{
  "n_layer": 23,
  "d_model": 384,
  "n_head": 6,
  "n_kv_head": 2,
  "head_dim": 64,
  "d_mlp": 1536,
  "vocab_size": 32000,
  "activation": "tanh_gelu",
  "norm": "layernorm",
  "norm_place": "pre",
  "norm_eps": 1e-06,
  "positions": "learned",
  "qk_norm": false,
  "attn_scale": 0.125,
  "bias": "all",
  "tie_embeddings": true,
  "parallel_block": true,
  "init": "normal",
  "init_std_qkv": 0.0227,
  "init_std_o": 0.00335,
  "init_std_up": 0.0227,
  "init_std_down": 0.00335,
  "init_out_by_depth": true,
  "optimizer": "soap_variant",
  "lr": 0.00362,
  "beta1": 0.95,
  "beta2": 0.99,
  "weight_decay": 0.12,
  "lr_head": 0.00753,
  "grad_clip": 0.5,
  "warmup_steps": 200,
  "schedule": "wsd",
  "decay_fraction": 0.862,
  "decay_shape": "sqrt",
  "final_lr_fraction": 0.05,
  "batch_tokens": [65536, 131072, 196608],
  "seq_len": 1024,
  "doc_mask": true,
  "train_tokens": 387700000,
  "steps": 3015,
  "dataset": "wikipedia_en"
}
Each number is 200 + 40 x the weight over its row's rms, rounded and kept within 0 to 999. Layers, rows and columns count from 0. The size before them is the row's rms in percent of the matrix's.

# layer 3 MLP down (transposed), 1536x384, rms 0.0896, rows 524-532, columns 0-191
094,135,173,221,150,218,130,201,195,176,183,187,147,223,198,273,143,185,128,197,187,139,143,204,235,204,244,208,190,234,182,205,176,173,203,106,217,174,212,132,142,201,229,176,198,197,162,198,175,189,211,209,171,221,148,179,265,187,188,192,247,195,242,217,168,167,180,203,241,231,184,254,224,217,177,266,213,177,237,159,198,193,191,126,297,189,294,114,134,192,199,214,90,212,175,162,158,198,189,228,160,153,169,154,177,145,184,203,147,193,226,198,193,148,198,173,222,182,139,145,122,203,118,234,179,269,135,219,236,299,198,174,183,256,173,189,237,196,282,192,261,191,148,234,227,224,183,208,166,261,104,217,167,226,229,192,97,208,237,248,222,232,216,218,145,178,228,181,218,225,231,197,222,267,252,202,244,219,213,176,175,216,241,231,159,236,172,202,212,229,179,183,236
109,162,238,231,220,157,184,178,185,149,224,200,191,285,230,193,183,231,320,178,224,207,237,250,188,190,198,170,268,190,281,158,209,191,253,109,231,185,207,140,209,208,245,208,186,159,177,162,253,231,200,123,203,171,225,212,194,189,269,206,94,205,212,177,158,202,247,215,229,278,138,242,178,235,195,249,155,194,129,200,257,167,234,184,146,216,211,212,197,204,224,208,173,190,275,229,296,233,226,165,246,185,239,200,252,136,151,235,197,151,141,215,136,210,154,142,196,226,179,179,266,242,203,283,233,189,166,189,236,237,226,259,202,239,144,184,203,202,162,258,280,223,146,180,214,283,211,289,225,186,175,135,186,99,118,272,180,173,130,282,217,197,177,178,158,216,226,228,199,165,309,191,195,206,198,213,190,179,247,136,226,260,251,211,198,206,261,252,188,193,232,190,159
114,202,210,244,167,179,272,161,117,223,125,233,211,220,180,245,188,168,184,142,162,144,208,184,145,257,221,247,272,166,199,200,231,228,192,233,192,287,196,184,184,127,188,149,210,215,204,195,152,137,279,244,150,286,166,239,200,264,239,272,252,274,146,173,204,194,166,192,214,240,226,150,151,252,195,260,181,227,213,127,213,150,205,134,188,212,259,199,165,211,193,140,164,153,258,225,214,174,297,203,188,210,177,225,188,212,128,181,154,158,255,195,194,212,192,245,253,252,179,227,247,209,232,157,187,203,102,195,161,201,154,205,152,148,265,273,259,185,164,265,197,195,211,164,201,178,311,162,268,147,198,183,196,174,84,212,234,182,207,239,187,173,297,134,172,243,170,205,200,275,221,193,247,163,130,223,202,239,204,208,192,161,237,204,215,171,237,214,163,167,187,190,212
113,190,262,193,221,187,270,148,221,262,259,248,152,156,282,147,163,261,194,175,149,209,275,176,158,257,226,191,230,181,161,197,236,194,199,221,186,216,156,170,210,168,260,178,247,215,166,220,221,186,226,166,233,197,195,149,197,214,209,250,213,151,221,193,264,214,190,194,171,237,173,214,211,189,190,223,217,183,281,141,189,192,237,207,171,276,202,222,206,175,189,230,110,226,196,206,241,211,236,189,171,215,185,210,187,198,183,201,187,175,148,252,182,222,189,226,226,242,82,187,230,93,232,209,235,150,216,169,196,165,220,248,235,145,197,143,171,250,206,153,211,185,222,210,217,260,210,201,189,135,180,198,245,185,186,170,138,100,159,294,185,190,135,165,219,161,300,252,189,214,111,170,277,211,283,209,228,211,184,320,172,264,255,170,150,226,230,256,149,160,227,206,235
101,171,119,214,153,156,163,227,188,162,180,175,221,195,251,195,204,286,198,153,231,245,163,146,229,209,164,210,228,230,261,215,160,143,226,177,199,159,192,92,174,209,162,202,185,222,242,204,176,253,172,141,241,282,171,147,221,196,233,216,144,171,187,171,208,119,257,201,145,179,231,235,241,171,198,153,235,230,189,249,221,136,216,230,173,258,209,147,125,201,139,257,111,185,153,146,117,190,164,149,203,281,171,219,151,193,208,183,169,229,260,201,220,173,182,227,190,173,211,156,229,183,165,192,213,168,244,78,213,223,179,121,179,267,230,220,173,137,260,233,197,212,175,225,225,168,255,158,221,171,163,202,181,204,138,224,193,142,142,191,183,183,107,224,213,149,265,262,158,134,233,239,173,231,261,188,201,175,200,232,185,204,148,185,170,217,228,183,166,158,194,151,207
094,243,147,173,152,235,186,267,257,226,260,166,185,236,218,223,182,257,184,176,197,228,233,252,229,181,179,194,182,251,147,262,232,133,221,135,184,199,148,181,217,145,219,282,149,255,207,165,216,221,137,230,211,138,147,219,193,220,220,213,236,181,187,248,191,174,119,156,234,182,228,181,235,146,240,218,172,230,255,208,284,193,176,185,269,148,257,173,218,221,203,222,267,211,232,178,193,190,193,181,270,252,238,200,101,228,131,196,158,136,160,172,216,132,207,171,190,229,239,193,193,149,209,214,247,119,202,158,225,148,225,230,190,165,107,169,173,180,180,178,206,307,141,199,262,183,192,124,269,210,205,199,248,189,136,163,219,230,229,178,170,147,237,294,235,282,262,152,203,233,187,239,204,227,195,187,208,146,188,221,227,167,175,213,150,170,172,301,125,111,215,207,190
130,261,143,207,147,183,241,294,200,263,121,159,214,211,193,291,168,202,214,228,114,153,194,140,246,168,230,282,220,178,223,168,120,203,167,201,190,170,194,236,182,195,197,223,188,170,237,224,173,200,167,196,235,233,208,277,229,189,200,199,179,271,206,235,186,146,197,227,206,208,184,162,207,202,178,182,174,316,191,141,168,155,211,156,174,216,192,172,153,209,193,241,179,234,159,140,152,142,191,227,200,204,188,256,269,186,194,179,196,194,213,235,268,221,236,184,202,232,245,222,208,178,298,188,260,157,191,187,218,180,254,161,181,231,212,280,140,120,249,234,203,166,192,205,215,284,186,231,226,193,152,231,210,245,211,198,243,214,121,245,233,135,225,154,177,151,190,197,201,286,213,268,210,284,251,206,220,255,212,154,204,177,143,184,182,206,193,116,188,256,244,207,194
102,173,170,174,203,203,166,144,157,178,119,189,167,191,216,140,159,136,159,207,226,153,176,217,187,167,249,160,174,154,136,182,216,224,213,212,181,221,111,163,230,194,147,186,244,190,196,204,160,270,185,212,201,175,194,176,194,191,206,203,199,194,214,174,201,117,218,192,206,193,191,189,227,239,232,221,185,112,175,76,180,257,244,212,207,236,281,199,185,183,165,272,202,287,158,247,173,194,222,291,182,272,221,178,271,217,162,205,195,194,211,292,148,175,206,216,158,173,240,220,199,212,236,236,168,207,181,211,244,156,175,223,192,161,121,182,182,197,149,183,216,290,218,181,181,199,213,194,110,185,161,168,157,223,194,156,213,208,195,242,216,206,190,226,160,219,209,193,192,150,230,155,157,182,140,224,197,139,204,251,216,151,233,226,262,225,291,231,160,271,194,239,224
101,197,127,206,198,194,168,131,214,156,218,206,228,166,189,253,189,199,205,276,136,208,174,186,242,252,207,162,162,124,173,221,154,193,210,250,166,203,231,185,166,237,116,219,169,158,236,136,177,162,199,209,148,206,140,235,200,190,138,187,207,77,196,232,235,167,200,222,232,215,188,184,166,213,266,175,238,187,225,233,254,232,170,245,164,188,204,197,207,203,206,173,198,245,185,172,122,260,222,203,251,229,234,233,207,243,319,102,170,242,222,160,99,214,158,169,163,174,267,207,241,235,190,156,224,215,203,159,186,183,288,204,283,133,149,174,142,207,158,182,168,213,199,253,140,234,170,196,228,169,233,222,170,171,252,218,154,248,186,238,133,250,160,219,212,182,182,160,229,222,252,176,213,196,193,248,152,211,174,186,181,158,210,203,197,110,175,160,181,137,124,252,199
# layer 3 MLP up, 1536x384, rms 0.106, rows 525-532, columns 0-191
118,170,233,154,193,239,283,179,214,158,275,181,194,218,194,132,160,221,244,259,180,237,211,153,175,224,134,239,185,193,215,237,286,203,206,259,243,255,228,192,160,236,219,139,256,219,232,177,232,192,221,198,188,220,212,179,175,281,186,162,235,262,141,156,187,198,196,254,258,223,197,165,261,235,206,231,273,226,103,244,206,217,159,188,230,220,219,171,208,247,176,167,142,184,278,168,198,130,226,155,183,156,241,123,210,185,192,159,277,144,138,236,143,207,175,154,135,163,156,231,236,254,200,162,247,249,238,126,172,206,182,164,147,163,180,213,201,202,217,90,154,217,118,168,194,186,182,194,269,183,189,182,152,161,212,129,198,240,161,195,152,223,246,139,260,258,186,229,209,129,151,168,207,247,166,243,185,227,190,136,163,163,206,167,167,170,160,126,247,235,186,275,182
146,249,278,219,234,190,226,166,235,181,275,212,240,156,308,229,208,244,172,244,227,295,190,172,281,198,209,216,170,203,192,254,223,225,196,247,240,218,203,230,217,188,163,277,211,242,216,74,136,200,225,234,74,209,172,202,155,160,232,162,200,172,208,243,230,166,222,241,186,227,261,198,218,238,209,184,153,256,205,225,164,126,203,256,170,252,208,173,126,199,178,207,187,270,193,216,113,170,202,196,157,227,162,218,206,283,262,191,164,173,114,242,173,180,222,242,173,178,164,212,258,277,201,244,240,239,300,250,186,197,222,232,253,188,206,187,217,173,162,129,244,230,224,183,227,207,155,219,192,213,183,247,204,229,193,217,222,257,131,214,185,212,196,178,192,201,198,205,211,196,156,170,159,162,197,198,141,194,153,219,119,212,233,177,200,194,169,185,203,205,178,233,143
112,254,249,243,201,192,255,241,224,184,218,111,249,237,250,143,248,238,168,179,161,195,158,198,182,220,261,237,178,185,236,182,222,202,237,245,146,198,208,168,261,163,198,200,166,306,228,168,256,169,224,279,175,194,161,134,203,148,214,232,159,216,204,292,202,201,266,167,223,250,193,246,172,170,209,245,187,271,247,182,210,176,213,203,168,247,245,247,152,215,181,193,253,189,203,135,167,171,221,208,220,169,223,191,197,187,153,169,172,236,241,220,210,243,204,219,253,258,117,167,230,155,209,140,195,294,262,176,211,219,163,277,201,241,231,181,175,190,214,194,199,225,254,247,229,157,182,191,170,197,207,145,265,172,229,158,235,193,176,208,214,252,149,127,291,243,216,167,227,122,171,119,191,192,164,180,173,253,185,203,273,170,208,160,274,205,192,198,200,254,266,169,248
098,201,191,154,227,151,186,148,186,227,197,249,210,196,167,227,145,186,163,244,196,252,171,141,243,212,162,206,257,165,174,144,177,194,166,160,151,225,225,203,162,226,179,170,254,159,173,169,222,168,229,214,219,258,209,181,218,290,235,228,187,144,187,206,178,254,253,264,219,276,202,238,174,213,201,182,247,176,188,168,194,243,200,187,203,318,172,154,272,227,290,199,149,247,293,203,173,188,171,181,205,244,150,198,200,243,204,190,223,212,181,146,194,275,192,287,135,183,230,216,230,165,222,236,197,114,238,233,174,184,291,184,176,224,187,252,225,204,201,245,171,163,194,234,158,233,220,195,236,190,157,180,244,193,77,218,203,225,187,218,193,148,212,222,165,163,166,201,257,298,167,179,161,194,223,215,289,178,168,217,164,237,175,275,110,223,154,156,173,172,168,224,179
084,175,132,215,179,180,205,155,258,175,190,257,140,230,256,209,254,143,185,189,274,208,194,210,177,158,191,155,132,132,138,163,228,199,210,178,258,135,213,207,204,177,221,159,173,129,163,131,200,214,222,275,207,158,167,214,197,205,222,238,162,200,205,166,173,195,190,170,186,263,218,188,226,197,215,246,244,205,194,160,148,198,122,172,215,243,234,182,168,232,189,170,231,190,199,264,199,160,236,181,271,241,187,191,164,128,158,153,202,171,134,150,201,170,219,73,212,283,226,241,258,228,183,212,174,125,273,204,166,211,122,206,211,190,87,207,265,213,177,154,253,172,139,225,224,223,204,160,204,286,254,165,190,215,190,139,230,186,214,195,147,243,242,151,206,253,216,212,237,141,240,179,182,238,223,234,222,203,206,186,196,162,182,269,211,169,176,245,186,173,207,208,155
152,180,169,209,282,218,215,167,202,216,215,112,194,229,118,194,245,208,263,193,245,219,215,253,182,178,233,172,181,213,170,252,209,249,196,163,223,208,244,176,200,233,272,229,167,220,267,180,216,206,178,201,233,200,213,163,124,132,216,210,171,291,144,204,242,207,252,210,104,290,189,223,218,226,187,227,166,189,211,187,190,196,280,191,220,174,304,122,204,124,239,222,249,139,137,246,241,188,151,284,255,187,171,249,182,246,227,196,186,102,222,208,266,170,127,240,233,245,220,198,239,207,159,240,241,184,190,233,223,156,208,182,227,216,197,208,176,169,210,174,149,194,98,155,184,159,184,188,174,187,179,198,205,204,221,282,189,212,229,249,177,193,227,225,233,186,183,185,249,201,131,205,202,167,222,105,147,195,166,211,185,141,196,225,116,228,213,175,163,301,117,210,225
096,216,145,200,276,175,149,149,216,231,172,232,137,150,208,236,123,144,194,175,230,190,148,201,164,174,188,183,236,163,164,274,158,224,221,203,212,255,168,167,216,201,167,205,222,104,213,154,177,242,189,131,232,261,199,183,303,197,228,176,230,254,187,136,225,154,236,203,228,178,197,198,291,239,192,150,197,172,249,222,257,210,239,113,222,123,254,171,155,188,218,222,219,236,162,214,182,198,200,211,232,239,183,283,172,166,178,202,245,169,224,218,93,186,210,186,195,108,158,215,272,129,182,218,239,172,204,217,220,128,111,192,195,204,219,168,206,148,216,205,217,241,232,125,196,165,200,142,199,238,204,252,153,165,166,180,190,195,282,213,189,160,180,202,207,261,170,219,151,216,194,247,179,154,247,161,224,205,196,200,195,141,229,236,229,113,302,229,186,204,153,138,305
093,200,223,249,204,193,228,170,224,217,208,146,181,165,120,215,191,200,265,183,203,142,171,178,297,236,195,177,262,119,177,266,241,126,214,193,265,189,219,256,149,213,160,238,156,203,95,156,151,226,164,174,194,172,230,182,258,196,143,223,263,159,177,197,214,184,269,178,181,221,162,245,167,160,236,171,227,205,161,219,179,224,154,205,195,156,208,279,192,77,186,196,258,204,197,102,92,261,228,271,210,219,233,156,209,250,249,191,206,200,197,193,194,231,204,254,182,246,252,277,205,203,189,169,158,191,196,148,213,191,142,134,263,227,249,237,183,195,165,244,218,218,189,317,244,249,128,269,174,165,180,102,262,246,199,195,200,213,249,241,181,209,254,216,216,208,259,209,209,154,224,203,155,162,138,155,213,141,209,222,193,277,194,210,139,237,209,182,266,256,174,230,265